Weights of a small transformer language model: width 512, 8688 steps.
Each number is 200 + 40 x the weight over its row's rms, rounded and kept within 0 to 999. Layers, rows and columns count from 0. The size before them is the row's rms in percent of the matrix's.

# layer 13 MLP up, 1536x512, rms 0.0872, rows 568-622, columns 128-191
109,242,266,205,137,245,140,203,206,209,206,174,225,160,216,204,198,187,207,275,200,242,144,153,278,148,194,285,136,162,257,198,256,211,162,163,200,191,245,227,170,179,244,228,202,215,234,183,197,284,202,276,266,235,209,197,174,226,229,252,229,173,141,146,210
091,234,209,268,192,268,269,257,261,202,172,261,153,254,218,267,240,194,240,215,214,203,278,118,191,223,181,202,213,55,178,171,241,102,181,278,235,155,215,184,151,212,99,159,218,188,230,155,234,222,261,213,217,160,237,233,184,226,176,194,219,231,125,235,177
108,259,130,187,158,177,204,176,199,183,173,216,130,149,134,202,175,176,239,284,230,249,248,208,231,273,272,170,211,170,191,264,187,169,209,174,235,178,221,244,137,221,212,207,176,143,196,235,226,223,210,175,280,196,183,187,147,233,170,149,203,171,290,149,251
102,146,191,201,226,150,198,107,242,161,110,168,240,249,230,236,227,240,177,186,189,201,176,200,178,240,156,204,184,174,220,177,243,184,202,127,207,270,210,220,235,202,205,209,160,170,178,223,147,164,176,178,190,154,121,190,201,204,230,223,182,235,260,134,80
100,210,243,145,186,222,254,201,216,172,225,165,152,217,263,214,311,179,174,248,259,175,265,218,164,142,202,215,229,215,181,220,168,237,235,207,190,150,160,195,221,160,250,175,141,299,216,189,179,190,189,198,253,181,173,206,265,162,188,155,264,258,179,171,225
105,165,171,179,184,236,280,251,212,209,297,126,213,180,212,196,182,198,216,208,148,225,111,260,192,203,203,184,148,162,201,212,214,249,208,250,254,244,164,211,170,250,225,151,242,147,205,129,185,197,163,141,227,207,198,188,150,216,164,195,209,170,162,227,118
104,179,267,187,281,211,238,197,242,199,254,202,192,173,202,158,262,162,215,167,253,171,133,202,215,222,173,254,194,179,159,139,227,213,110,176,196,165,231,148,189,230,230,153,201,212,188,195,108,184,176,250,252,145,201,165,192,157,252,194,152,200,84,249,175
104,207,222,225,265,247,206,214,256,243,269,212,197,196,199,194,222,187,198,248,197,297,113,173,248,217,281,186,191,159,177,166,174,147,164,132,165,242,151,175,194,210,224,183,180,120,234,242,150,155,197,176,248,286,159,159,178,192,209,186,200,180,188,252,151
099,227,158,258,205,257,219,203,276,177,232,233,225,180,196,128,220,146,181,229,187,168,267,185,246,180,221,195,138,234,178,198,221,190,193,306,217,186,170,257,171,193,198,174,171,215,209,249,157,170,143,190,225,189,170,180,128,245,262,199,239,207,203,265,230
112,270,215,146,204,214,217,155,230,222,242,204,150,211,275,244,212,210,215,254,180,170,238,167,269,166,177,224,128,198,232,195,249,249,199,230,256,255,144,208,197,182,214,175,245,208,158,195,107,118,237,141,221,139,169,163,226,201,219,168,169,198,95,118,207
098,187,212,192,181,188,201,171,164,196,110,216,175,171,141,217,213,238,218,199,179,197,222,172,200,274,279,150,200,182,181,128,126,181,187,94,235,272,167,196,185,251,229,173,195,142,248,207,237,191,220,223,170,235,312,292,205,217,114,240,210,181,216,250,213
105,176,213,208,223,181,186,159,231,166,169,155,137,239,220,166,242,200,218,130,209,228,257,203,218,283,178,175,216,265,211,230,254,194,178,201,287,272,232,258,202,224,241,204,267,181,219,171,140,171,215,210,240,150,198,212,174,140,188,200,214,129,199,173,215
100,241,217,158,167,142,218,126,166,198,109,224,205,221,201,138,179,215,260,247,222,219,161,245,196,201,196,183,218,228,222,295,244,131,235,249,151,166,255,269,265,158,190,210,213,124,183,167,195,100,216,190,139,254,183,206,211,147,183,155,202,199,126,237,171
102,209,190,180,286,176,233,123,185,210,186,218,196,230,253,201,182,201,183,196,213,175,180,231,156,125,120,119,221,157,189,258,211,210,275,137,125,162,159,281,177,186,197,180,158,213,173,226,126,214,228,186,197,190,242,193,206,181,191,237,234,180,218,271,237
099,158,180,194,179,234,217,195,146,186,227,165,169,71,166,267,158,175,251,229,177,170,216,152,201,227,206,224,231,218,197,177,279,185,261,175,230,202,144,171,147,210,276,227,207,198,195,297,192,212,192,148,244,198,165,244,151,153,111,187,201,205,160,207,206
097,184,179,207,189,217,229,156,219,179,185,148,252,192,257,193,170,230,188,260,273,249,211,224,239,204,223,180,258,191,190,149,147,241,175,223,195,164,211,228,219,147,268,222,240,190,151,129,175,131,248,196,150,206,212,239,178,222,237,197,96,222,204,144,198
099,172,253,155,158,194,186,155,173,140,142,166,185,129,101,154,215,232,191,191,223,210,146,192,194,226,202,214,249,263,191,105,159,220,233,171,240,167,194,192,213,188,190,202,217,238,243,143,177,164,138,243,125,197,179,227,168,247,150,201,200,193,136,192,206
100,165,195,226,221,264,188,248,173,190,212,236,143,223,206,216,194,194,260,84,260,223,162,158,221,136,191,180,200,239,213,216,163,215,221,275,172,153,224,236,239,169,213,214,201,283,209,165,200,194,142,207,267,220,290,176,137,220,153,187,195,185,157,181,213
100,135,137,244,204,179,178,243,205,208,266,195,222,194,208,181,199,125,280,247,193,210,229,248,208,247,201,190,207,193,266,215,242,190,165,207,223,190,217,132,218,283,198,174,227,210,281,162,193,217,246,179,243,249,170,157,170,212,189,172,176,176,223,204,204
103,107,253,246,179,221,170,188,148,141,254,165,218,184,209,199,187,237,254,163,227,164,166,234,104,218,214,153,222,162,192,212,191,184,291,200,260,247,160,199,231,177,153,194,233,175,110,207,171,213,173,132,259,208,152,131,160,189,201,182,221,200,225,155,242
086,196,110,159,177,150,190,247,143,242,259,188,245,177,166,243,179,177,139,109,204,173,194,166,178,178,156,214,193,206,204,249,199,199,137,149,220,184,276,143,235,280,210,194,244,135,264,190,231,176,135,235,211,168,169,267,228,219,225,181,226,187,181,191,182
102,189,170,171,211,206,167,152,201,213,237,258,229,152,145,176,145,272,160,178,187,169,132,100,133,193,247,207,218,157,211,306,219,209,155,234,172,183,250,163,151,195,239,156,194,217,236,213,244,217,233,121,209,220,183,191,224,211,190,185,208,131,264,251,191
110,248,179,200,201,206,225,197,223,166,251,225,210,232,237,249,179,186,283,232,207,182,179,235,193,144,182,257,237,173,164,229,204,160,219,159,206,245,200,204,242,246,252,137,181,194,234,217,115,233,126,165,149,157,174,165,239,196,232,225,197,231,209,269,174
098,247,168,203,232,177,104,234,185,209,277,200,247,93,110,161,311,174,195,227,247,158,212,148,176,97,211,169,242,158,207,242,163,196,217,154,209,170,186,225,272,275,139,240,193,254,216,221,186,181,207,276,291,180,298,182,196,159,258,215,209,239,228,139,283
088,158,228,145,164,151,250,224,143,232,209,237,187,209,177,219,190,174,238,134,161,235,174,231,143,201,224,144,169,207,203,160,152,247,127,208,218,144,105,139,245,230,213,184,127,140,159,147,218,240,217,209,230,127,213,209,214,135,197,132,236,175,213,299,140
098,200,238,208,175,210,194,176,248,244,256,146,253,228,218,181,147,255,213,146,219,78,167,228,194,188,211,166,187,125,183,230,208,237,187,271,115,136,206,201,193,199,227,228,199,107,172,180,193,238,170,164,246,194,184,216,245,228,128,158,242,201,173,250,241
095,193,157,224,253,244,136,136,267,198,155,167,262,245,271,235,219,173,198,153,213,212,183,219,184,188,123,209,239,205,192,161,210,176,260,231,247,196,236,225,262,255,176,180,189,200,240,215,157,216,226,147,222,210,207,196,188,97,185,137,137,200,166,222,176
105,231,133,160,215,173,241,153,180,188,234,281,218,227,236,197,139,234,219,220,202,144,230,252,164,147,165,247,186,195,157,160,269,91,199,193,220,213,172,231,227,220,141,181,168,225,165,180,131,215,228,210,174,180,141,181,156,221,239,221,148,145,172,208,186
100,182,186,198,201,167,153,169,257,168,210,169,202,224,156,167,239,197,212,231,256,147,202,102,255,173,204,214,233,247,120,234,127,222,177,183,197,158,239,210,119,209,147,222,187,198,164,184,233,231,174,219,292,177,214,225,295,227,182,189,202,181,215,169,236
096,129,168,154,239,200,135,257,214,177,210,181,179,215,164,206,215,279,152,270,229,181,307,244,141,169,174,213,115,144,180,204,155,218,158,211,192,141,259,179,199,251,179,156,183,186,227,181,125,219,207,233,125,168,235,266,196,199,207,224,293,127,222,132,145
105,218,191,196,182,202,231,291,256,254,143,217,217,161,214,96,223,170,287,231,231,224,277,189,208,198,200,176,221,169,168,190,240,243,231,156,162,168,222,284,243,201,212,156,227,191,162,196,258,182,165,219,147,288,234,241,177,215,305,130,227,185,200,186,199
092,159,205,218,236,283,168,249,185,192,229,162,197,209,195,197,195,278,228,142,150,260,203,142,239,149,149,192,293,246,251,163,133,195,211,227,177,153,177,212,185,215,253,166,201,150,189,149,176,182,208,112,229,214,162,216,268,212,201,207,183,151,178,223,287
107,264,125,167,191,162,193,178,280,212,197,208,190,206,230,160,237,168,218,243,263,248,180,211,269,202,191,194,223,176,281,206,193,216,196,268,213,266,237,203,155,160,165,183,175,175,218,266,209,228,226,190,201,182,73,184,189,157,206,170,168,154,234,174,219
102,176,193,229,215,282,148,178,191,251,222,140,176,195,243,215,197,210,165,163,111,209,118,124,205,144,182,163,231,198,268,229,179,178,197,233,210,169,227,238,176,219,282,230,152,241,181,247,273,183,225,200,161,223,268,206,192,195,145,194,228,255,159,252,145
097,242,153,227,191,219,236,257,183,214,182,194,216,159,172,153,223,179,234,262,209,268,216,247,279,212,181,169,189,270,220,211,150,230,199,137,122,114,202,198,249,272,271,230,304,198,177,195,247,163,345,262,261,200,173,203,255,239,185,146,146,220,128,203,183
095,198,186,156,212,204,211,190,218,118,184,189,199,213,153,199,173,136,141,248,223,139,242,149,157,236,196,250,137,148,141,264,241,153,196,285,150,116,183,291,200,190,170,237,240,252,188,181,150,234,245,238,106,183,215,224,185,205,202,263,236,177,222,236,210
101,203,202,128,145,202,115,219,212,176,216,306,220,207,201,112,242,224,210,277,216,215,246,278,246,129,205,193,198,246,215,217,203,182,243,218,225,239,155,258,105,216,208,143,209,187,200,177,237,240,171,177,221,160,221,234,222,217,118,191,187,174,222,136,208
106,158,204,197,192,165,221,212,226,183,152,255,226,185,263,229,303,195,185,208,186,231,181,245,201,236,184,199,278,213,243,239,198,100,211,171,190,191,248,195,150,182,198,255,227,273,130,352,266,215,184,114,207,198,133,132,177,187,224,216,171,215,238,172,251
088,192,187,231,191,259,182,220,173,247,143,207,175,253,228,157,137,272,198,270,245,156,153,191,210,199,232,230,215,210,216,146,148,183,200,131,234,220,164,232,256,227,169,237,181,250,184,216,171,224,213,184,150,161,215,159,187,214,144,169,278,222,199,228,217
098,198,206,241,183,131,222,226,247,180,225,179,219,201,215,173,205,241,149,149,219,201,267,234,179,186,221,207,221,214,169,260,266,195,189,202,164,183,202,186,214,261,184,182,159,270,213,236,241,242,201,199,117,158,200,242,222,255,192,147,232,194,217,177,228
101,259,233,166,205,220,166,267,172,132,169,236,257,217,210,129,122,256,193,221,169,173,216,214,176,227,143,180,231,166,204,285,191,145,204,267,260,243,151,230,134,145,232,272,243,150,289,170,179,200,187,73,177,174,187,228,167,189,196,166,213,154,275,176,221
100,168,181,190,199,233,209,177,148,213,181,111,170,242,244,175,188,135,187,229,206,258,256,223,160,253,232,282,190,239,166,191,236,196,238,258,253,261,172,210,172,175,198,178,196,251,180,159,193,166,220,140,170,197,226,175,155,228,216,190,188,251,199,229,207
096,140,156,216,155,177,194,201,227,224,181,234,170,187,263,261,250,128,184,140,216,194,239,220,202,168,144,239,160,241,169,276,158,170,208,206,195,279,141,205,222,200,221,170,205,189,245,252,174,199,182,125,167,164,181,178,208,198,188,179,226,204,176,200,196
106,212,242,167,277,184,184,209,234,219,213,200,196,257,215,225,223,216,270,182,202,198,197,216,92,174,219,174,179,183,271,232,178,251,125,239,150,188,225,229,191,204,271,228,124,174,262,161,196,170,168,276,221,214,206,194,186,218,242,166,201,230,214,265,121
098,172,173,233,146,159,229,177,188,204,179,250,254,211,259,176,178,236,233,157,202,207,243,149,189,320,210,265,178,154,171,165,161,205,173,208,198,285,139,213,161,231,202,220,241,260,245,132,231,179,317,172,209,204,174,173,195,208,223,183,217,140,217,239,153
101,173,142,165,162,218,234,199,131,240,249,226,207,207,196,152,150,197,221,156,205,247,250,224,233,191,219,132,237,195,244,227,230,244,206,183,235,164,154,184,183,184,165,200,194,198,203,205,162,241,191,180,164,245,222,227,286,165,206,233,224,217,191,231,184
098,159,199,230,241,266,196,240,144,218,216,173,203,240,205,193,205,217,178,213,243,185,187,194,203,181,301,151,203,133,226,193,176,243,119,203,209,234,182,240,164,193,181,185,260,233,245,182,110,191,215,240,168,206,139,183,240,215,190,170,232,203,157,258,160
099,273,165,146,198,182,143,190,195,180,232,208,199,268,247,178,274,242,253,270,148,248,152,267,187,129,225,172,193,207,248,273,264,198,248,237,147,174,119,209,198,158,252,220,176,157,196,161,161,235,207,306,130,195,192,203,167,216,182,186,209,211,270,181,352
105,173,148,173,204,230,250,252,166,233,191,204,241,230,271,184,204,175,244,66,165,189,223,215,147,231,241,165,194,145,258,221,210,285,169,212,203,154,220,163,197,142,190,163,275,166,196,201,183,215,106,211,151,187,244,229,147,177,155,173,164,256,192,228,240
100,218,243,201,265,178,240,205,191,156,177,232,277,164,179,124,250,188,241,175,159,161,126,201,233,152,175,231,218,157,185,250,156,201,221,180,158,176,171,125,252,171,228,213,191,243,111,213,202,199,205,147,208,190,209,257,194,139,159,237,210,145,146,246,273
110,203,167,193,267,162,189,221,194,167,255,158,192,199,250,220,231,159,289,178,265,157,218,225,133,222,202,209,208,91,141,307,168,217,172,261,223,229,154,131,187,250,227,254,257,173,219,175,166,262,170,135,271,239,275,252,226,201,217,240,175,196,211,148,187
114,174,189,206,194,239,105,215,216,237,144,217,168,90,222,174,177,172,192,246,180,129,215,287,237,220,221,226,188,231,154,216,183,201,167,181,219,157,228,193,156,120,286,150,160,186,183,219,179,226,222,204,196,168,107,243,141,227,191,196,150,263,180,219,205
098,285,237,272,209,234,211,181,204,233,300,135,243,175,218,171,197,181,202,175,275,129,157,108,187,166,219,171,217,126,181,244,187,153,219,190,166,197,225,157,235,169,222,196,230,210,133,120,259,218,210,137,120,154,171,147,175,211,151,233,161,255,183,226,170
101,265,194,171,159,214,192,156,162,213,171,189,240,146,238,121,126,187,185,163,236,166,199,194,167,208,216,209,141,170,191,164,146,213,181,197,171,245,199,168,214,203,145,229,220,169,210,250,204,130,289,172,205,246,254,214,172,151,261,170,188,185,227,234,208
102,194,209,235,208,289,222,248,178,246,230,226,280,228,144,198,233,178,206,149,157,177,254,141,238,159,142,180,160,228,134,216,191,208,228,201,173,175,187,225,214,154,155,223,225,201,188,141,181,191,210,221,217,197,231,193,199,185,176,216,276,98,209,217,181
# layer 13 MLP down (transposed), 1536x512, rms 0.0498, rows 568-621, columns 128-191
110,228,192,228,194,201,193,235,231,239,195,275,139,178,197,119,233,210,262,236,153,196,225,159,241,184,165,150,235,149,172,243,110,185,224,251,183,195,253,228,190,209,225,217,199,237,200,159,202,245,202,236,184,229,272,136,181,220,204,113,177,108,224,165,239
094,202,152,235,172,244,183,212,194,216,194,247,238,190,165,185,192,204,180,242,198,169,121,238,207,193,235,260,176,231,208,217,209,200,190,186,186,191,190,236,175,207,223,182,140,232,135,75,244,198,217,204,194,186,205,234,151,174,267,212,178,170,157,199,181
096,216,171,177,322,140,162,122,199,151,173,158,175,249,173,196,210,230,178,315,212,159,267,142,198,201,226,263,174,237,178,247,196,140,212,120,133,206,191,216,216,280,216,221,187,132,172,210,208,176,207,103,218,215,232,222,209,176,188,238,183,210,186,188,215
102,247,145,221,209,200,194,178,186,180,202,223,215,154,138,159,185,118,185,177,189,236,199,210,166,182,139,182,150,255,275,207,96,160,180,234,158,208,235,152,194,180,186,185,252,228,180,199,215,224,238,289,186,167,152,193,241,218,175,208,272,247,219,250,181
102,184,230,172,160,275,155,115,261,198,248,243,153,239,220,227,253,194,167,232,170,247,218,247,147,270,256,245,206,106,229,245,193,261,234,158,248,214,176,178,201,230,177,267,193,220,198,164,149,275,99,147,251,200,203,298,234,154,203,283,215,211,150,214,190
101,152,201,176,189,227,218,262,168,265,79,139,213,129,194,169,184,220,232,261,214,209,192,323,202,248,205,216,160,149,122,137,207,175,201,209,217,193,160,157,211,242,280,155,228,186,169,101,131,155,189,227,211,273,211,169,148,181,209,241,177,185,147,167,194
102,131,209,177,232,132,156,128,193,182,198,221,57,195,241,216,220,222,145,190,188,201,231,225,124,173,200,195,221,175,260,205,205,166,187,238,183,188,208,209,233,240,168,169,205,174,195,176,232,167,262,149,326,161,155,253,188,220,156,206,241,227,262,154,262
102,178,214,190,123,200,166,206,155,193,134,246,172,208,216,180,266,187,221,264,227,249,180,153,225,179,267,256,269,205,237,183,198,248,274,286,208,278,141,296,205,191,142,185,264,237,165,136,228,240,186,241,195,235,193,166,179,207,197,139,218,230,222,257,158
100,192,188,161,182,194,164,203,247,200,170,132,170,170,128,227,221,214,145,179,226,257,175,236,165,205,174,188,260,172,258,213,198,133,175,222,156,238,197,216,206,268,207,250,157,155,246,212,254,194,224,159,171,251,107,216,176,217,174,235,175,228,168,157,115
107,224,238,144,143,243,286,189,208,253,288,163,231,189,181,197,213,206,103,278,151,169,195,230,268,157,193,218,113,198,208,172,285,214,142,184,216,174,147,231,234,156,182,224,208,217,201,258,217,191,203,239,223,199,256,191,167,259,193,174,239,179,131,192,224
100,254,199,229,211,133,201,193,164,142,184,192,206,204,250,220,224,193,218,241,143,170,177,217,251,225,192,141,306,184,196,219,160,184,145,174,205,177,162,227,253,195,176,246,192,142,260,193,163,175,244,303,184,181,211,245,235,201,237,175,273,156,272,184,260
101,209,152,176,198,166,242,159,184,197,266,207,156,264,200,126,218,183,270,206,151,211,225,248,256,181,196,189,99,249,148,123,185,198,194,234,158,168,185,174,248,190,169,135,232,165,266,195,188,220,203,229,144,226,141,175,191,153,248,240,235,200,218,120,307
101,220,200,187,206,162,214,207,236,233,174,216,241,153,172,184,233,173,161,182,137,133,152,196,109,146,189,180,174,134,251,207,158,185,227,153,208,189,243,242,208,232,237,204,231,235,202,212,222,153,226,141,282,223,216,154,192,239,198,124,205,211,218,170,236
103,217,151,220,184,128,273,194,189,182,203,172,172,271,212,173,255,175,217,192,171,215,177,185,193,240,158,207,243,164,233,205,168,198,195,198,126,223,211,251,170,151,194,178,138,228,179,218,170,252,208,241,201,182,114,163,247,134,230,145,186,241,160,165,194
103,155,198,252,242,151,226,226,210,213,235,250,165,267,211,154,227,139,236,194,269,226,265,205,188,219,115,270,167,228,245,203,245,179,223,273,253,179,308,185,177,271,189,178,226,249,160,270,184,211,164,244,167,245,214,206,225,144,182,158,244,233,202,251,237
106,190,192,204,206,273,222,182,146,187,160,177,270,215,106,136,247,217,217,166,162,252,227,222,165,177,162,163,213,208,150,311,204,223,156,133,224,215,178,233,247,213,213,214,200,267,162,242,235,238,324,146,209,205,158,211,271,192,173,163,183,214,176,171,257
099,119,186,172,232,189,205,243,202,208,248,200,259,297,262,165,187,216,190,203,202,205,145,88,222,190,244,213,271,181,177,270,208,223,187,223,145,169,127,198,195,182,244,217,209,285,224,230,202,175,188,226,206,226,215,208,204,222,184,270,233,176,229,198,208
100,194,207,213,179,216,253,210,121,244,224,195,215,163,236,188,201,202,155,205,179,180,232,198,184,152,210,193,134,223,230,220,153,196,185,192,203,154,236,183,200,236,251,220,186,224,267,191,190,178,175,218,216,189,181,188,186,213,277,204,133,187,128,198,208
098,200,247,108,237,201,192,201,254,243,210,197,206,203,117,280,163,158,171,173,180,212,160,244,214,147,183,168,188,175,201,154,239,200,242,250,197,179,228,176,211,216,270,150,202,207,160,258,187,149,162,203,228,146,152,122,233,261,229,207,215,201,213,148,217
103,189,203,192,233,234,148,226,258,215,206,230,216,185,232,225,180,261,235,190,171,226,224,184,177,256,197,226,220,198,280,177,162,231,183,160,193,225,212,227,199,210,206,256,248,221,187,117,157,220,178,186,211,164,239,199,234,147,188,182,132,234,218,220,182
097,104,153,213,188,228,169,282,204,232,173,239,193,235,155,167,187,194,215,174,144,240,231,180,226,178,238,248,196,220,207,180,229,147,261,235,230,178,228,199,256,223,189,195,244,248,169,152,227,206,200,205,235,279,146,250,241,187,151,182,234,157,113,243,224
100,198,191,265,210,243,175,237,243,253,170,120,196,230,195,221,158,228,185,213,228,276,240,194,221,277,188,216,194,237,206,157,133,214,231,275,188,222,261,142,170,191,197,185,193,215,200,227,193,251,189,149,191,179,285,192,278,208,224,259,235,250,203,192,240
107,247,180,161,185,110,182,230,265,218,189,219,221,129,237,168,195,229,166,194,171,198,160,212,262,238,223,246,229,252,95,212,228,193,192,208,156,177,212,259,183,246,132,205,178,184,202,209,206,225,177,152,213,253,227,245,226,269,252,215,228,167,175,258,206
099,167,188,294,156,145,164,232,176,226,223,196,144,197,191,318,216,206,208,225,189,217,232,251,161,248,176,198,138,178,245,179,119,215,199,188,161,152,224,264,221,157,191,140,256,250,156,251,118,188,257,244,246,234,200,191,332,170,201,191,145,141,261,231,183
084,258,239,200,227,209,198,157,238,209,183,191,212,186,208,217,192,222,217,257,286,203,210,148,147,101,242,168,219,251,214,289,288,124,232,200,258,184,176,145,177,156,234,156,131,210,261,223,240,226,224,219,201,233,194,189,146,216,189,143,187,157,224,172,216
102,181,204,151,198,215,174,246,222,130,179,174,199,244,269,204,150,238,173,155,203,219,246,281,249,195,179,218,208,259,181,171,154,228,184,219,247,235,184,124,268,77,129,180,214,199,197,174,244,191,168,179,205,153,228,295,205,249,184,206,191,155,177,200,171
097,249,198,217,203,244,201,268,168,232,197,290,174,226,227,230,173,213,186,129,178,165,164,157,149,151,180,213,212,185,218,146,243,229,245,250,222,144,203,264,233,175,141,243,225,230,232,268,199,246,192,291,115,243,218,248,195,191,222,273,187,217,246,193,233
093,162,203,175,242,171,204,252,150,106,249,197,196,242,189,182,180,175,209,274,219,214,167,242,178,248,219,264,168,221,181,152,202,170,206,219,155,225,163,220,274,173,223,187,260,169,228,215,148,221,212,236,217,143,134,212,149,303,203,198,238,165,243,175,228
095,160,200,194,261,133,143,173,231,245,186,216,157,201,222,170,258,164,218,222,212,218,89,155,177,199,251,262,188,166,299,160,230,218,259,238,270,220,200,162,148,126,260,210,259,83,159,209,253,147,205,205,256,104,193,236,296,185,208,202,172,231,230,196,190
093,230,217,173,151,107,170,191,197,245,181,163,225,215,193,158,149,219,205,173,231,221,140,250,122,308,213,186,189,190,154,199,170,273,88,198,176,225,167,221,218,203,219,202,227,193,245,175,219,182,177,215,225,233,195,233,209,178,212,152,190,222,154,197,278
102,225,218,158,146,153,140,125,166,246,269,225,256,284,274,158,229,224,176,181,170,201,192,173,220,152,230,214,192,236,202,245,187,197,223,226,132,134,256,207,219,243,234,200,271,217,258,235,195,186,220,160,200,166,193,179,135,213,248,177,291,188,203,191,158
100,194,222,296,167,255,203,206,196,144,155,206,198,172,234,161,312,252,141,179,122,224,180,172,221,189,202,270,124,154,209,223,241,195,115,206,200,189,168,188,115,276,179,262,183,252,187,203,174,212,211,187,197,132,205,222,177,217,153,184,245,213,252,217,194
104,288,264,243,242,199,194,170,255,160,162,238,178,235,224,239,212,234,196,171,220,232,166,130,130,201,223,180,244,225,208,229,166,163,183,188,184,287,170,204,240,232,106,227,227,155,124,196,165,203,174,201,144,194,230,128,198,177,236,226,163,268,209,208,165
103,206,196,189,168,207,162,170,195,210,153,164,224,190,244,210,170,230,204,185,255,189,182,211,248,188,211,221,210,214,213,184,154,182,226,208,234,215,238,296,196,254,177,223,188,259,151,228,237,117,215,194,177,287,175,227,176,224,260,268,164,155,203,225,188
097,164,100,232,201,175,145,194,215,247,168,238,204,216,263,214,174,182,248,249,217,255,241,197,204,198,167,169,190,238,205,223,217,156,209,285,178,248,200,224,185,254,250,196,232,269,177,177,184,205,263,204,258,213,296,246,182,216,181,164,187,174,147,194,223
098,220,169,206,215,174,221,253,210,197,249,265,194,116,213,230,170,244,182,193,211,130,178,248,221,195,218,228,225,161,267,208,265,248,184,232,224,189,244,183,173,194,175,186,203,280,149,265,211,238,165,198,141,195,214,206,206,166,162,213,201,201,224,218,115
099,165,208,177,181,222,149,202,251,243,272,135,182,198,246,198,207,157,260,198,250,230,213,239,269,161,190,239,130,206,100,217,169,203,140,239,153,245,181,249,202,205,133,191,156,191,192,237,210,205,184,170,249,202,240,195,256,219,191,180,200,169,118,227,216
105,232,200,198,223,139,222,225,179,211,219,247,159,209,137,217,168,177,144,283,226,196,163,205,161,192,222,266,149,217,269,221,202,207,160,163,221,192,246,175,175,182,184,133,172,167,169,200,242,148,105,224,147,187,245,179,106,147,209,211,126,174,215,189,302
079,160,123,110,203,238,174,219,188,261,163,265,267,187,181,185,221,191,168,181,215,138,200,230,197,166,159,196,94,196,204,181,217,249,253,210,193,116,208,137,250,243,172,208,187,252,121,234,176,142,208,195,233,206,130,245,230,131,172,178,223,214,162,161,197
101,204,180,199,142,171,166,227,151,285,168,132,197,181,180,247,193,231,210,279,179,267,134,210,177,258,250,74,167,232,261,164,165,290,133,192,216,146,166,214,210,176,212,239,209,260,210,218,251,254,189,196,192,239,226,170,221,236,161,226,219,201,207,214,232
098,225,230,276,140,181,93,198,197,218,181,158,230,198,142,221,180,243,199,158,255,221,135,147,139,185,158,167,202,168,268,173,234,143,254,232,261,191,223,226,215,143,254,240,235,259,177,167,200,279,195,148,165,220,247,188,249,195,151,222,220,188,212,223,208
098,196,162,119,191,221,188,139,183,213,168,174,213,173,259,192,202,242,163,236,190,186,216,185,144,207,266,191,258,210,197,263,220,183,226,174,235,181,241,219,203,165,139,191,178,202,168,208,195,236,304,152,198,210,181,237,207,145,154,203,125,194,219,207,158
098,210,174,242,231,207,237,180,253,176,227,228,182,178,218,185,150,221,150,182,214,233,190,230,213,252,217,169,260,223,264,226,240,184,172,173,215,201,191,161,203,245,120,134,210,175,207,184,269,126,340,242,135,131,202,225,218,209,212,166,219,250,242,214,201
098,162,182,214,168,186,196,221,215,169,157,217,238,177,241,208,212,224,191,161,230,259,133,169,165,236,245,195,192,165,192,228,156,201,159,274,224,173,215,176,242,180,208,161,133,213,249,179,219,259,175,174,253,202,269,173,250,280,260,232,253,204,204,252,256
094,137,155,213,216,193,233,252,248,202,228,150,204,197,223,219,182,156,220,261,143,163,139,174,258,190,247,201,180,216,246,207,126,215,226,170,164,239,233,188,153,215,229,166,213,80,270,135,176,211,147,215,160,176,222,207,293,167,225,189,185,159,289,156,160
093,192,188,255,217,212,210,196,236,250,145,237,172,136,154,209,234,142,135,231,245,162,173,246,239,232,218,249,215,205,226,172,190,234,221,234,185,188,210,230,190,149,188,248,239,178,200,205,317,188,152,307,218,161,259,179,123,241,194,255,227,227,226,202,255
101,162,149,261,202,263,199,187,192,192,154,241,165,180,186,224,210,180,133,202,229,160,246,206,240,126,193,191,196,164,187,236,136,199,191,192,182,196,148,229,208,173,187,192,146,180,273,235,170,274,172,154,150,217,209,175,260,219,206,233,198,220,251,207,144
105,274,256,217,150,97,231,197,260,224,156,225,241,165,181,225,172,167,152,225,172,227,162,203,212,172,232,187,179,207,225,272,202,160,183,217,276,204,210,228,154,213,143,211,226,213,144,184,212,190,143,166,138,140,252,232,160,260,221,254,165,186,135,187,150
101,201,263,198,169,200,177,213,105,253,247,175,215,254,198,126,287,188,222,177,200,188,218,216,217,189,171,196,245,168,241,246,302,177,164,149,210,200,244,159,311,258,213,138,143,153,163,257,163,194,234,177,261,144,243,224,144,207,187,259,185,216,197,150,184
097,228,185,203,185,122,214,194,178,215,221,170,230,207,143,241,170,170,209,228,203,219,201,205,196,243,316,162,187,170,183,226,159,243,184,231,145,194,155,240,153,171,184,202,209,183,251,155,227,269,181,188,187,218,243,220,231,165,219,226,162,192,252,202,268
107,150,238,217,177,201,243,314,158,259,168,119,196,189,158,268,194,200,199,193,265,149,208,179,137,232,254,169,188,162,182,165,189,209,93,166,198,229,281,150,132,197,222,197,188,237,185,202,191,239,174,193,149,216,197,286,159,201,182,241,288,242,265,261,183
108,204,198,236,177,255,130,230,212,150,183,225,223,166,252,155,202,245,210,211,209,219,263,192,179,189,290,205,215,213,188,194,167,189,208,219,225,141,161,251,282,194,202,204,257,207,201,268,196,127,141,187,173,195,222,148,184,195,162,227,198,146,164,250,226
102,170,177,175,183,261,128,201,183,186,225,140,190,177,191,213,246,277,176,191,66,174,133,261,266,231,122,214,207,154,187,197,270,169,247,167,194,257,193,154,168,236,210,152,240,222,209,184,207,223,147,238,151,178,164,207,212,176,216,292,211,175,192,212,151
100,182,150,175,170,210,212,174,199,221,207,193,283,244,195,203,111,194,193,249,193,205,162,134,208,270,185,191,200,237,186,177,102,133,256,197,220,224,194,201,231,215,243,147,258,222,188,186,212,167,186,252,213,218,180,146,184,153,212,227,179,230,186,215,197